config.toml
d_model = 192
n_head = 4
n_kv_head = 4
norm = "layernorm"
norm_place = "pre"
norm_eps = 1e-05
bias = "all"
tie_embeddings = true
init_std_qkv = 0.022
init_std_down = 0.022
beta1 = 0.95
beta2 = 0.99
warmup_steps = 200
batch_tokens = 32768
seq_len = 768
Each number is 500 + 50 x the weight over its row's rms, rounded and kept within 0 to 999. Layers, rows and columns count from 0. Numbers have three digits each. The size before them is the row's rms in percent of the matrix's.

# layer 7 MLP up, 768x192, rms 0.256, rows 658-764, columns 128-191
105:492562537420530534404445557459543481535524558514494614594451584544544491500493454511426479496521413472433438559453449506480475490495450528543564485550544484532548459459543517587527551485496485
095:491538446484486540465601608428525452521449539407524441573485524447464486480522489503546556464582491486521561422546502528526431458513524498564539487543471501415581483464514494534563483608500463
100:471451501494538562509539550438449463534546433532441481433614582482456518472414522473517550465484554617530425449440508487517415531583477443503496504517502539457544471505424525545524546553466472
080:448457549554482620543530526452490477456489539561421356444449427481452522508472582465480515490528430484531649512451477466469427470487486473487552557468518535428406549499549474552397493500489486
101:495504438430540502513478520578507476451570530455484482592549544491504501470519531549595556531564465366541527519540433371442402485405502429518513517478582529480488432485440467558476622462547562
096:428486478513546485516558431522419536505435531594493477373510511523587499515552529432540570478489470524487448479510610423385515461427558527563505495475519617513473487500533475512411549401448524
104:518538493463506456440584478439512466578413539491474498563511473483540407487494571493508542408472464498486457489472524383521493527546462496578502541509465495464527525484552501530523537504536388
101:453468494544485535561511467492502509493469488465542525564519429383432451518512480508567469490512491395423510534502430595495542512498527549613548546518467581506509508549361494517485510533556511
098:471497521587508532395443447490474492502471585502491573420433510472441499495456396414503524509471493528510447447456526407455494487497503518502450512459540539481458428564577554472504503503477541
118:496500469459478539541419473581428456580544525459519459457579509515528365460496491459536551562512594441546443449514477475435534575451469491470409553446487573471418517483461525406589479533556528
101:518565485535526506458459506437465421601469489471510496613604458462522430478515524521438518518399516457509540414518542551520539498595485579469553492544594541516460532489520518543575477514528483
116:460624526497392583479477527537467476639486615578548555583490457546501483494469462518549538440570483464539463407509475510450616545587437551495535453440547557539498531438576444512484483554585479
094:452591478553507514542533504423482415477535434531495526505418539526455522503515449537535502442539438430488462517434580572515545539498531586560450541523504596499495568510372419508533507414542563
105:449528555454413560432481594434553519505590543522582466473424518532538580507530555521546557466429498527500581517480491483444526579465455524508518500542533462500461513555537477599486469466461328
093:480510507390572519469416532463489521666508445653514506428522519454613491500541550507484407503518484526488491547596388488492509507520479557486416507373494499559549526515484530527567452456571441
111:533552506502450431477504551519508510505504490455542529563480488503556510499589484490457523528444460468494460484515499470572457461493460471464388445390537486430453516492509457542479452551497493
101:564427546454473579411441601541530448468497530520504556506413508536486548573460538457503525522567521476421510455484508518406408449502504459525447448418513486503506537488472593549540419567597478
101:522494546451562530468431546507461512518522504508467445464545542462483447512512501538486605444424469539497397460410569537540471535555479574474484548492532496470596486484470501498395495655492550
097:565450502519532567587572508599375552525572473531410502533544464522568459574501498515559510460468464416496476465535499524485486482576542451537420519572538438350546554414534561473595528478496496
105:512484493504422495505575536532495455599426533529532502505506552553468513464426417574553517568479464485417507444502481599569499511462476477457473488475401591501499482488466543501482502519545554
102:480587505516445485515546587547468484561550510584523528452513455494550476398547481481553478563584532433547537426471480415527443514528541544577519539444549439480461665559505608470480535458505571
097:517540483493544552532406497461478486545472435464576603425423457549466527465519522528563598456531482570543452479527464504515525474434462484585532459482486519506423475467442569409472519553445536
113:414530576597499436566471497491400485526513481474544477439445556499479424561528587448416458505498511521604557479467449555367609474574487569462533505491468569440621551526501521591510545505445529
089:409514488446498520493436502600475485479567603538490477403474493517529538564444514605565477538536507386462506433606568502553534508426494406532415483527392494532468478484550472493549509450523546
088:577490550454489552528503447560538467498406544552460490553457507499454493476362421521470426428486523531513450520497530595430598466456451505475466418526581489496528556426555542493424428523457478
091:527534508507379463575464488482469515511414542499574419419543470455501469598604426537517549514505585490399518511516457491447378463494576532503562592444452526571457520531593427472446495538489449
081:404470499509453579522531523537449541471538445552512613503572447585527484589430542571427555526459480451425534534409555472515566596546541416508453441546578449535510579467503547509547490523355406
097:461410497593530462486562494512478433460567505522587489501502468477568555514474470555479567518530479457505493512543531482385489467484507493538522493487527465471438507491428476501572449481451576
091:524444407499535552442504488488494449522490541423431548515524492513501435508462551587521461578616433638503521518561465488581499454547460492448474634464604537453553454496546515544615311516463461
108:478557453469426536514492489531497494469566458599497496622523423511580524434497387464523543520597486474440445521500459470553556437513524364564493493512463542535524444524497481503474473623552525
088:558438488441569406545468574458466491423535507458440526543556574512538486521451485605513547528491422564510581471551513645456454485457532474557492500376541582551504579495473503555515525415479471
093:392545483507529545517563534508473468465441503493473499504509547508559404554650469489464481560531515464544540520508519454342539500501457593505472536514460454479503574501546506515548513476345514
104:458454457513533520434497467470516392604547439543494489515526468481461480507476571426427532415461441544503501509498550433553476417567578482573456522607464485510423498419585480512527450556613435
105:530476421501417338508492578499519502477550498476456473456548458497498519593517499461465517524515506501488513515563501451521433468498513467475461496386456513467452522358552379457451517477549522
104:525454533489573431475475466442404578446537498527483545565488498528499384420457448427343533499501436493476506421417454462517462525477463505540528515520493491465552566498611417583484498472556543
105:502426525533546457554461457552529470440451597543491474484521505502486405477481476456529552476507386452454532469462474498535551434467547563489486505538537438450533474447395588495530556548470498
103:459449447435491536493531506612539481487488433522531495615432468582499480531474464519467516543432557421475425469516505541487478502425524519454469586513475509487540524475553540567494491468505544
100:425543585444442484519476492427527533493502551451482550514559553511508412462491450513493574538463432549611532515600515516570565467512513506493564636511523416449561446568478490528488498605518561
104:491578548522464535336481520433593532554536514558484523502519459468476511640515490485484530531574460507456555548486575540442526471552520453522527490574469488496484510454516467481401413531519491
099:453459474441519457511514448489427440468532515556482549554531460425560405478462511524498549367476482476480473489367511452469552587520554437521474538518410520439498535431457482446483527500518631
100:513547536564514623544586462463526610426507460504506442498596496492514549559421519512518555378485414497535542479534443456505532503510487479470477518590477542562458490494530637479490492580493563
129:485498437562504427507439497618517543509449537432526443494580521598475432541496478532429525481595409510551563441486457455504502541440508508537551528407538465414532499535588522561498508507505495
097:528489455483518463450440536498560513482503489455532521554477434534554554435451624533537496569558584500552524532467524557528395544539418502546525548436583413607487478375479506544437449556559534
103:522427406465486509455482515481518455537517537460483541596544491528512582561459519473442564539558363550493473506423453590528491496508491464542442428473461537531397435491520552630470432473478584
106:413504483488481533485471499505505494390501542550491558445501522506422606539540596516489462515413396571564481418447585503478608457537433552640495498454476454496579496540478389485402531573480563
084:487470528576566472432524455454552532553533444551540451441573572453492481458521452599477556460416485479547473479436517496502560431439487541544573439496438524531532509573599575503514476473594498
112:492478444545443510433424441485505481428512493514442531445523425558500619481526497502549545520654480531472549474569456530499553543451525524527466449542505469440514496486492502527548548422536407
099:483526534596489400533512617552432512438503456498510544506526558512496550603523607474563524527481471538486460470439556541518590566413518488404532448455467481462438512479477503493582420538480421
092:473533444536508550435543539489550545440458604493568554358496496555447473448471425565521541537559519429503465611539545506538490555327447455486476436470519501510473545527619570415423464493503516
096:500525548539463564592490519473466510522594557535532448489471468511438342519543495578485501543541528502489531464533554537445518477514463548534502471464458493631449561620500467604548588491419538
105:488503572466364504439532590567580520484434503556557515395522500538493495472499563489531402453571584478453541417539500500585488468491520475428475549494446558473471447467445551483526479564527535
109:529451512501406509592496506461585444437460515483460502444555516519521538468489542518476606486492365407503535499495495389518640450516543521608572463650474500528441484566486541481508426527508496
105:528493549466626479446493560599447490525448577523570521506440485485532474469644528506545545489490508417561472525524573550439389505449474591445493523566615498462499556564522483427554527529445446
101:612475552441441462532412566517487467441595439442527500481466519517495523487423545507511465461460507437574549517458462517452458474448458537570542461469539498403528385529599528561523509513527525
105:477519529531499539501534484565454447519464447494539536553484453471493511529460460455557517438542534459476511379537593517465555442438518435596488489489573512519456399484505584483453498534560561
102:447499417557530532463414553623499410452576536565458570588528490486527565478511572537540567597464509477517499526566492553601496556490492463513392498438616485452472483481425449550564446467446553
095:435541536485490562520468618577407513492504477490541497453577487344508635527483478454433562517464423442427464623522545487366553456493568483454541526511469582479504445470501530498496561555480549
100:550439473519519508485513519466518542482550450550500475603475481450518543471453531563511577502406443536514490573529566456574554555548491548506510507463463525511393490543430523522517460528529434
088:459425515549622575421553457518529482481571496529464535471479451509559517516486512571569483444451512438520477463524419512543520536500581522477445392525524506454469570476446494514546488437474560
090:458472423480466460581511542484551476440500508485440490480504521445502483490588485523445460529503463530520490463561476561518445452501496483479476512503597440596498599393508534467545560606447450
091:554480460373544497469459454459531453488556489521486470572510495432490444569472646481491419414542491369587531437492476518404442527464489560487492460493499505519450462497450491525487525482463444
107:420546513570522484480521498552510502551449542541498557531501526527469555505551517487530520473558515481446496525393516503485371464503572539471511516497532480495563453469510488395550491519394424
103:474552510501540513460587504482481507453500514485494460471471559450537540403471422481567496478487492517447624492526503474474569534505469574495438368550582487537564473500466362519580455466478539
102:474509459484478528451505515465560521522507591455478468526529393537467452568442532499554524487487556460525458473437511372608510481540561485543432454435529415545469567541521484530424522568589533
089:534478569595535465497509425486515452498574490536563433442569501460458580507502536507454422437530499427529394474465507448481489551487478520462531420458584640538539508485487513431438432574491495
089:485583455409427467418473548462507480500433528503579468491487502412435402554498497489473586460479477488538556506498437536502478517483562525659512438438475471596418470491431537476438388409545483
105:479505505537524554477517516437519499518412504465592487482484578518601596471490377513498481564400507583500473484499523498538423515541457431528413488459410400522563508497567454531463542553538443
095:438523390513496456440496509561445472473490454514447419475556469484474435539509520597422496446461538568538534477516440555555441483523498406582462615560465493445406524503503510470557443547492517
107:484549471550475559539525490604430497540506475478533440543533433459577520513470523465440497489466552521527448465476537488402446470574477619574566497409526524475546411505558577512498493518494454
105:545502513563521529466564479473489491554374416529500426576532578439470522598443483462415483483415558471539444542555467497503482515487465478463429384520516535529533493501509560496614464530484466
104:418504632540431494460563450504621508510538476465401465517486542417524482510480538564500517506572477500492541543491541470511459508487466605525507449503458588543512587509574595504515498658538516
098:468583526528425465444584453523414477455558590588500515574505522436499443463476481445543527451534451520412462515475454558547424436601479449452437530542571413454448480441469512512548534535432512
086:509500533499557490523586495476452551489436457578527426521532513528483575496535522479535527582533466504520514537449576524486431447631558521536441483536493477521481458579645479579470441452524554
092:490607498450472384478575505522467500534615497462458475572519503532514408502491502425488414551483480518552484453432526498399468497585545466590468495557483482453535523471456498453417516481459481
106:501498419521411421579495587549535572569479518481473529411539517495538529537450488431443499596489512499450567405513438448499527553503483465587443419464432435487446603528474519421512462474438556
105:453543584454506533482445485454468434403534500582566502470474494504376486512532532467524527415570505450562468371514559481611457484537517471457502496569479450554566492519422493481533481528518499
103:462503550487554482418611504440569481451575544473508532583530511481497475441513476402608425454455541386524489428463562488495577453552524549530434491592514566473461440426460513475423599452488493
090:500440426562541511525578404426446378467578431492488389468513545448477531523512447567521496553464449601524447521520503539471584552533514515492480521573474504450523501515527508450475432483463475
095:487531504556513614540466498505473505556396577439517480506448533471508477519476522578547519424542503422501447493570551421556574500471507467416552554563531401601484505591500554432487482522606475
094:502511470545556491578452501493534537477569524530452515403480515504430471399508563493427553513496508615605551486497538513537506519336473561530557503505450517529568560602508534554504477515584533
095:484533524537534517439448494512493481458556565488496448428432553533499510462467497420530527456564501474603440415540562521476482491501453477510392507440562460567485486534595489460544574511571448
109:519491443471531470423483456510539516526504562505441508523514426531515456549429554539476469506484386417449480430503533430415524572515467511514571507586532488461456484581529531586450467489480492
093:476451539484545457486518477504497595388534476443439472542591608508514522535510554598580516524494474550563496460479481426466490544427439483578561437520525446435543444442552502531602590556548543
093:429485485503485494530467519620483558429508458511616516543441516491569567536396516409522540472531520567549423576507505529532385532555398535559513427514528526432454474517524558498595528546490510
099:460496542463516549494571491498549435496498487590522565470462505394501528535578515531483432464466558464530463471487497490460490518447470415412594504569492577473405501522512378469444548470428546
098:515483420540473550521438539467488441499517581477560500513413472434504507503481426496505548414512519504515499585485570443501485448492572446473551434589543523529554570469422502561431545553533471
096:484448572483453600538520453530571504532490551508479414513485483387519522533484444494461504449482441467534428431440477475482547473528435518508449559496465653497439553578499542443478526489463458
101:423519432438452436523464461484456478486551543496520507517505391501540473512636456475553492530559522433487447502512534427447498569506493465586533511395505454475472488517464542511483496484460444
102:485576541531436562529535570381423540476455494515570506576492545460543461503442450539556544521443479496600537507445441521584499371555459528466544425482515500523492439618519432448485600542553463
098:453458525509518569495552452537542485532455607627513419512443375504491477506484539483493518462419438551539496486535466496405587447435506584483493442551544576493517526455417578518431436462540572
097:477514446463582523543514602503435538481555470448411475433539476573439459478595372509530451399543513672476535492506466520434500521548517454439501553575497382488480499522443475518504438448473501
103:366546443524603501539428542502592477535523429462543468618532545470464550538469491488549533449549561572481459521420493620475625509519480539459490475427470631509516431374499486494556469568532462
104:474506430429512551524541367450488431442535466536530528532449508479396423525478456548408615474464522534477486484532479445454561540464455524457490494474360461491600534422461446510562451547423540
101:496484451598581462509535512503485495575495582579514524443483456525430453447490617498494484497445552422555488482496530505472424565490403579427494486580482540554484462511482516535552539539502537
096:480538509532461546544488512510445474568506497480593606494516563521450519534506462567457490506512482487465529420477567426523454473556518491362518518561466436501476451493480476547364562441534523
095:408471569548489378531456523495431500471531471418518584550464508506546451573557618519443667473503496402556571406513497488540532681477506521515578497493499508530414470515552468441486534513454412
100:518474513443597503571496542417490486513553457508447502547454502447480541554475561463534544601513518473485541456603641417498517486368478511486474572441499500469427541446548411584597502522549473
100:557481489488454549486454389495523476510535443475515497470563474486511467462356525465489477520481461601561469497517509481482493479538600454557486513487511617530505476439424497493539513480536439
099:510312574580579487511400471459494461487452532537500413649498531439487426513516474473479561508454494511496618539506506437509566506574501439555511478512509490418571588490582540495481522502516539
105:429498454585523480508563460465466516512544451458498588549510513489455529554414507560517537543541399469466459512531540559468488558501363499496483403534518584499537529495506399606467522452484481
108:513514519607402494461491590491488527432561472453557514487464493571496590469467532542480556487510465487549438498591609530486543500565515426493509569412413515501562499534498448515472538440570360
087:535504513551498460486484498488475470574541394568540389468472437501473449466455512576511444474516515462450520531504550529509491551523542407460486532499478519486476502467521509535469554470556479
105:444607518517482588564460454462576408486417507499460544436572509488429459505559492459408462423490455507504442531487490529453565429541563485475502582488487532478537445448451515571532530436513497
085:399623490479506507373486461524515496510570513514460390527478449587525478601541604570570555709509397508538520561443539476507447534502385539506454447472544479503461544457509478452493483491515560
104:469526545532445545487479516463420428486517516539534439401521500608497556441469524503547550469489423500458474499522490474560537489577553561557556534562550443532495342580464465428474438580548468
097:452483479472483536535557499547474412513536499430522554533609538532521566537550537405429475433566496440393502553487522501399508422546465466491537490603570524513420454525496535489472393582367453
106:504586578461524494535555471518480507468624468489479482498530550532475385487541534568613601430590547536537441508553488466464530454514511440499479490596438547530430441495499510480464537575475588
# layer 7 MLP down (transposed), 768x192, rms 0.245, rows 658-764, columns 128-191
106:476490559549467592509438540542533531530478535537479506408468530476491576544563492555556605528581514512557498450492437500455470398499613504515606400537479558531489457578558581554522484419505570
102:461585505496456499440495520426466418493605503493554669486542466487460439489498462421472507491538433467582537537559416470516538531510545527475406461482587524436506503458526550523512513448431544
105:488501500490497509447413505472493521490467545548460540442567482568560488468537521462541590491565546476495511502573434471530543464407561484545496605475520565543494497535403446543516366496571466
084:608473408455448503458517420452498435480502459503439533519426418551408482452577469491551509479457502481466487500555477537509564444404476560532441554462511543466503440526529503529484419542488490
103:486605509501529513450459559527506442490469443514459565410616585448469551491510508478520457416538437500376470569518502450456506515556497527543441556525394550413470538500474467484536536565483572
103:506472441487512519453540519466402462470479425509558518540545438431440621516411593478455456518473485420472421588514548523564455516447490425489515575516499519516544436504554526526483527512493585
098:543438500493519448459526545522502531497478537536453485456485482547500504555459564454488508577474492536460433461509559565477388552596426551515525498468519529557489525482506491440455504473425504
111:445528559443555597528560521448486510503492494476516485486411547514509533560502520521521560535519457459459451544508537521556457511495566543437528421559416501410525488560503479493498579562502490
101:564537578594554488470445496516526463572447491551527543455476545563441540493556408506484516483596555553504469526345461409521509493533458441485480462561402517479506489520613457459441486519537549
116:513400430589519471506496474519469525521512462464536478471542573436542429505505495547399440569483546410476553521438503538529527503513375464492391483412538445525505533543527459515559554416516493
101:586518550559567555463510486553470539459473474420454471534458480505456475515519532582465470500512508448402452497564473477502446482432524544583475588534454527517504515498481491408506523461525520
118:457498479476482496456502539578378470470412532586583381558533541455456496454534487531469472458577518426520428433510481548539493501453502489452442529476589533450428548505508551409515491478531526
079:421491486466495420406506451494517494535373565499433451452567436400445552617501543502511472568523488477501560558532449486504472593520520389569563500443514528446456440549572579462495453518461465
090:584441477561498516473567522471445431523536432491423469555577475408438385527544432434430496519500500451453492505546346528519472524464478527447499510569520475442532436439435492433560451476498496
096:537598536561454464422527488489490523419489572567545491564555386537432574511409439495457491513550507509553491486406535415464571437549423531557503509447471412575444507515550503493465582517502527
114:514453463582496430438436503468478434556500564558546528522528480546484488482527489392495534499575503547422496538516493492466591462515431409482443514541420465454471522457544519493510473490526408
095:533478448518486414528468571502481511511611472408508557452467517554529514496614563492478462533411563471483438484526491446408478552539459570476480389489499473503465548404520426454458455505478568
102:465492518450553502449542499495502555592471493499485477531533483513513512537583584476575490441509586434510551456482466558500587521539558556521528572520452465589491449333446502537500462522477509
101:576474472512479438466588492555500481444581500493468483437555521526508587486429403507583463399507390493525542509478397446507424505508378489615462460467480501520555519582424478432473553533451549
112:457531477331515488550562543426515474483532491514532437466435473504517515397574506456502482526471482472482531509503472555447447474417446564509519556513350584556510512439536521483504444552478530
100:504499524519486511582445537423549437574480457499528491484491376498482417543501459405519526484477479406547470472355530462438609532474455570332558506500470506561525558468477473535490547521465403
103:461534545537548505501444488468386472415514459553549431480565575513579496409593459456502548436546443484547439482462544459455532414557466462492467502497489473483492440463586471592479512519499593
114:458482484590508551505483513443423479497523463628541582417495527538491537560425493547488505569482414511543597496478456514462555491416555438491568514504517562476548564552481432481504433453441485
083:489522617491575443382468529504462528497498512420481491482543425424474450531471474509489437529543518553449578562459484427408512489518519534536540467464594475495627482484511491502575561498490465
086:376588445462508431463605492498528442543527456438496528462587466556473547529515530411465525543472550500490593503448500480541581506526529482613595496508523525518442500520404452489437414477479575
106:504484449430414557459438534559521490602502415490432470524449393511483489573421435482413510487556506476507517479509480504490505467435530495570523437530525542524514537463477500450473444501491491
080:555518538525498524450496464452502462508478493439598593532518499499415477578399504656463462559479496441453491505541436500527595541383467536551524484519584433541531538423498540488519400465481525
103:548485413532529517446539484485434448452488549562551471518633590474500527559459558561554479470522539491431524491529423567551458472537534551444462508559538465527440457460462538447480473490532533
087:523522575569502524478394453515451530445439503523575555472489532466637472468527445571502527488453459546522477497528480457469542370526523636593421390467501483507557470436496487471502489435480494
104:494547500595462446455490430471492548453482465589503502575529489381521650444613519557550545478533571505552557461425431454486562418557579485486494467556437556462588487499561616565415468524533452
090:570533586487501536450412516543456514531501525529518437491548472481479488567514511465550435492549533487419468534489526447531594572534542448562442531577525472434562475413522511427380560509513549
092:520519569451499458551457452518454440508533571404503478448570464491631592541473541496541496465473463412557483557520489451525548386436498543529469489556494508439499500497424556568420481477535495
097:482536484436420429443443499471504489477507486493425492450515587525503466459555561451562464537528530505473444525466461574419511515469602490425471554434502517474562498559621421511430551525498507
108:489569500470430528523537491493495475457464531490442463543569430441444421520428510464522334511463413499508497445545497423435633563506461478546551542470474500499445535456501497492507475510480494
111:465508502456529502495452537575498594503497462476470522510555448490517627547537519432669499497451523438461584480497493496511612505480487512516563490502574503502513483562466396527426460555499480
118:453464539505485463480580446488459502482482484482546421440570510536450640481473523543506511361411501430523471508497500595481520458498524566487486590489519416393503541420498514599482412501556561
106:514483468496523507482580482439448531584457488412488461550525422471546546516507468549468504562515471543578456507476513415517558465513513506549526544520422543407473517397460478592499456531488494
088:445491453540490509480566505387455536487485463547504488460461492466535481544591492504467455482511587506499413540601522415567465531540553437429478525440428468506514542409487443503563570566492470
111:559452594514588520455378531459498494501500506505502523563450427468496513560530533454546491455530512533532514555417547591543647485446561470558542614487538441535509452503539469526442549547530546
096:535485505499663490580470537543491542417528584570455635486409480463562475507561460471478376565505427632576435509477495531465531479498489535417467473497571488520489596536512415413547503494557435
103:515480523523495490527447469522518526608515603471486470565479527460488533494481538453501438477560543482612502491436562424452561546472510506551551481518535489494503506479546465493445351571559471
126:436510518572532486528446606476514515507487571462548509440557533501452500570446470521438602470568392426598461528508504566497505533404440519509497496425558557534586462478451467525581509535497570
093:463536478515465440564492369417488473519475463446499406465548566486540559433495525512446443561522583525508520582411477554477555478487539538469576498568512492426506551362485593518480455500517555
092:576548473524510487552458510498443577570501416584465583489517508544543483495614464431523455489584539540418551505400466568547405509494500525492577531406458505528432506548555486478542518487445522
099:557499505473577505364447532490513491559507485558424480471595428538460491454507530383450561577460489514556438350485432457502499438470545412473434552440470551498378502442463546509412468567588451
086:504476513555507641544473525601481580463557526543596579501556468525489454454496491498499501442513558508431501489559543473541427559481517515522452498484479472459537568501389467473489501369411438
109:409590485436582459477553546429562515614527491498540510618495547502478426487536461557547512495489480455522543494481489410514469490481430543411509565492551482478486577529533523491461560462462506
102:462451528452493420514464561543472583499502503489422480453448512480612536532556444429561464552526600480546549555488484569564473579403601425546548568524430510514414477422476443497458467484455512
098:582503507580587561463439588551404516533499438443467524524534436538574441512532509449545496552548537474460507441412504499471495438540518498429524509526474491474466507460489483505383502505457552
095:508556471388514461479472465426528510494440462390438474453437500589525512509488526549475506446538515471486510529473528446604404465427548493515506526518577473500471464465515451531569485429529449
107:600476534455523476501456430462467508475531534599509563528449542524515468552482511497492557556483373523585438521465496449390575548518418535475517459485571500503460505619450460592459520474489538
103:545601498578506532520554504559394497522507511444468561490505400541599542453447469559415617489495516512514437453473556470597542452550473475415479520432557504574451381627461469490515454466522546
090:503487486501522563502529408455575418485545451570552486545481565483466512502366546517520570517545484511458516445502435427555548544521512492519514464459462421543493482473441539512443502408502496
093:443523543478603528564469494490631538537492568473503491454508494454493480487453466465541529536448515544493551544449572513492502537422494583501522513450481434528467585495351549616662576479497410
100:454605515518560517472568515590548489476490519512481484575453540481472470472358498470483585494494477548445404609494498488497571522365592460388591584564542499426500471491555513485457590433476546
105:547456531539408499392607452512529508393454467394510510565468471445520432529448500485475477474488536505492490517517490589517460546453461362504504443420459543524564567429524422494444549465504559
096:565546484487550467531443576498568533531525598471511452452431501484509464514540448558583496523471561471535542410468421522601410518488493463445631458515459532578489507522438520491537557499475474
095:443448580515494515473519444565466471452536457502511528468505608504622493458472433429563488500375467512573541462511498529505585487494376486511500509467506448419427561516494500485528503548513456
093:509449535454478502426497598564543560524428473536485441508479550496432528485490545468479497531536493537453610522517517539504586548453577462507434569520470559540598465475474458570509484539480429
093:512479515550569521432575491476469433519497371538513498597491539398557396522517427578527467492524490596535413551527482489612495528518536516491418523460479456475457501539451565482516582579519438
097:579490481596537488562452477521504543528573423496457488570507442491532433533570438465522493505499430495577481611488505541484502509401487477483517528541458467512500512530540572518487508512505487
103:433493441537549511565480506442472512639443581492505504389403468539559589505539440492579486480425538464484466453527514579453430413455460490517506531463477547471604501464470476485484510482577538
090:473507459475489516586510581525401480501491504562439501439556452539484459498519434478535445443513536478426459487455582587527452522538440425473549443443567432440488546519545539441580493460430468
104:562515459474497490556513508513546515588523487600506488530521616519491504421465557548421557429482583472387456543489449640503475461547468494479515506568497515393478391544441537573498542481522584
093:599481502548592554528462480517602545495494524506483530531560507542503539534548534428503628546537427552522483518533446559450551472500496504486435489479552531469484603552476487452580579483564511
093:528518508472584539396477387512524569497503475495419448472385530527443486427513576483483464535473505530439512494561574517562520403492486511503491426599508465574509420449570416492554469447543515
107:535542587451538581543524436560487461456521494448502588494513473595512517445451537504502489555472541488507427480498593572552443460622478550505529476486546518440524436504447489585575524513351522
097:575477517460560530448491428433544471496465523467531559513489480572457482591515438471575537483488477549457497457425526453479551486514508495472539514381517525564516588461497591568449426476476499
091:530436479595489458513581409498534518522491510533492599387503459527563473549497547465433441546495566548386478454503459537506497570521471431578534568500559555554531406507589500586537419406556523
102:436557484492484494530569496486436530451498457448520433407516488482615444562442410527453445536562401500492543466410488548537538450449396549427569533451441519508465523533545435448523477475557545
099:460450509558454495453506620569496443455462527527540550521473500393590524457529340527503465508486423448500529527477512463443506451437545492466486533501511510454491435459593506539470455564427522
096:525482412581465573532473424522487542479515453438480495444449498452458500518545401511487413498480538459434569514574500527461460482492521582430391502529542377581507465454483571510466511548522455
089:490476509501503469552428544516486456498543531451494455427488502522525611492503616545496572404382584484522526541469478598542432517473483614452523503432440593560473464504451375406516548530466447
094:588498445525415454428482507449415499572574503556500517435505423401573593558474529542421448411485480504428416529479526550444497470464502490540493523591504511538612490407521397580466501489489489
108:516487513512444537480414471491513444522528548519560433491502422468494466465589559489482479442462534485586537507512590503517592469548531488528553571507437552563516508534626507436512437451574431
107:506583567561471476509573490510514523435509451578550509560553542462579490562547527511493460415462428514478455441471472520556476554444434486392523543564517542582507518521493458489525491534511526
103:484459465514471453514523463511588616464517445516522440600436436497479468523573493527542462478549409487440552567492500522509482552490513473525440511499461491555524494497588475471522587432528502
082:477484486491518547491572479556481539397426599493534504477532450520507569476451506527494484503465549392521515492479504405522508582516617496553466530474563533589431535607444431532520570557476443
101:430492511466391493455512472437416408517463545484489468523494487533492509499466526518498494515484430481508466435469511482539493458482522491548498537417501514487542358512584556462624427461576483
088:576456517542472521494499461469617486521377522449569546494518534477420497489542547425495512643569492478542420581524523566380507559418436519481421503410499515504532498436542469607522410497517502
094:532463490488591462429549567519525510555484502531481436534493512544486527362501450571470497583460581543541473507473485544468433523485520495559475669497603505512448481568546556477459465526427449
098:605523477460465449493422470417524428394400458450461524578546504468458466496526399579491503472425514570454544452520581542441486386497512461514542452477529524489489508577566478523551501521414483
093:361493470458472448528427475530493528477380554467442580486539428495499473492457442474578505487452421449448569541512427515450493532492493560458502540553468463456543424520394477407533506518517592
096:451453532552559460458462475437472454502440536568411587463535486524572429548563499404566551529448557600490482546535483518560601535455512505550601555489506514432489423549493505473457413531515550
099:451455532510500527455445500428471527512489545511467454411392572539570514483426477450479550494502563470471487578489536464574516520493538559539563460442461550525498475427404430528411528574517451
098:548535529439556467477525440503466526532542521520511481466504536427575479435512449422458524502540416521592604447566574598431410467491516495496571499407552393524484495475600528477460444562548424
100:472458550583498520518567527499549466465554582509553525459434532512460505393484565440525466548431393509507420518574487541521480474552424559441561547425489537427508401467471484456397497464501430
090:387462462475414400518576507423463560560554518553535545542493503494429531519521413521464530466432448390492424552520459477608538503481598590365501580537461486570535486508465513588530540475449484
094:495493488481549491505467540488562682447443579455460424420344475496501448422572552552526443608468490453540450542412447505523467567519541514544534505521423486487517562494537433520479500450493479
100:509505495447521381528499522430415503488567530446524558516515484496530506377476509551558396456456544536575477461478528472494472519515529515522487466472526578509507523419516535491437503426475507
099:523542512579534421535527441507461539494477544423511497549529517515560473457555500528437469514572510551479498518460524610440395612469457470507445483492521465623513410483492434458467576509496547
102:495468536491550496516411474562471537419451498445489443395461520517539576434533612493545510553390479451556420504459437489528524567496512494401483550487521472552509546447489496469537501507421545
107:488626547552396566537594542461522534572410475491488525443486455574530480507525523523505488498499444506468547496506424534496462589613575516483520444508449466422510495618457497525529553430539481
089:474462495469546475455531484485570531456480467388511416494511538425554470466507464452569501453608538501512514445520452488542480486495450414457494500453426508520450542453551551510455550397483549
098:405423498589543447552526503407446574457604560473506570466406481500489597518487428533495362519516461485465504443511498477479443582547417538524511579476459527438564414501561592507431457436472468
094:606529499524510468473453554450413496526520573489495570546394455562541475545416519598550452422512493526449385551452517610489511527482463472427547492504499478471484475513489525439456470464471566
100:621405525438504472567572494433544620517376417550496488481509434439494466522535502527456452535555528436471528469506476371495403328445502539524473502504525620444502487463545447572568468463546522
113:429507501476481586559518439470412551494495424485433515548512518510559565509470461484544570592465461512540506524470518544483479396529498482604534519518526499416577459517465484411491486455465483
092:553499496403466406368448437453440500560433519404476557531522528524460492441509531521491584480505482488515418495494451484471412516440485500595488546367509432526490545441491579490506542520582524
099:573385462441574532422510581464442529524474466598516426522515481493510489497554437493464475540577582517444499465585512432453477454501558427511410543519367515547538567541551450532526523432444473
107:499548445490477526477530537575377489516586430502416521596502421433581514557553491465549550518462480416491476473597520517557412480526503431421571483497548466530542562543451499443559541471526533
084:540568491494545512474511501536528526633543481429443478404504539516428571617502506497443527473511471510569513539505469545448480504426535543500502514504457553527473449510531446548420544444510554
104:468487487498473542403426544506446514554537498458558458543514498495519505428503583576591469523466609469482573502474386523507517579468435509505441538472530504486511533548503509489525426580486490
098:484581590489512517518519477532529476474499519429491516574474486468544547475452493452456482596441540450544508505460475436508468437532530467507541373545483455522463488366491497496529453487491501
096:527515482496460566504417457529516550513538450444456478419544574538540443542540504445541557658510578501436433507508430559514528492499515436485462525541576483512403490446586542463405578448513541
102:555451453438430491535525462461518520489482541429491510506540444444433530547455635541575461539515519525425483484517544466537487507463445511437534501513623538531519498527537367542365528481555437
110:509431493580510447566481557516540556529508453526540478443483499539611496534544435484490452449515500395528495577466423525495481337462469464425531506519460499424578522545507510447545523472472512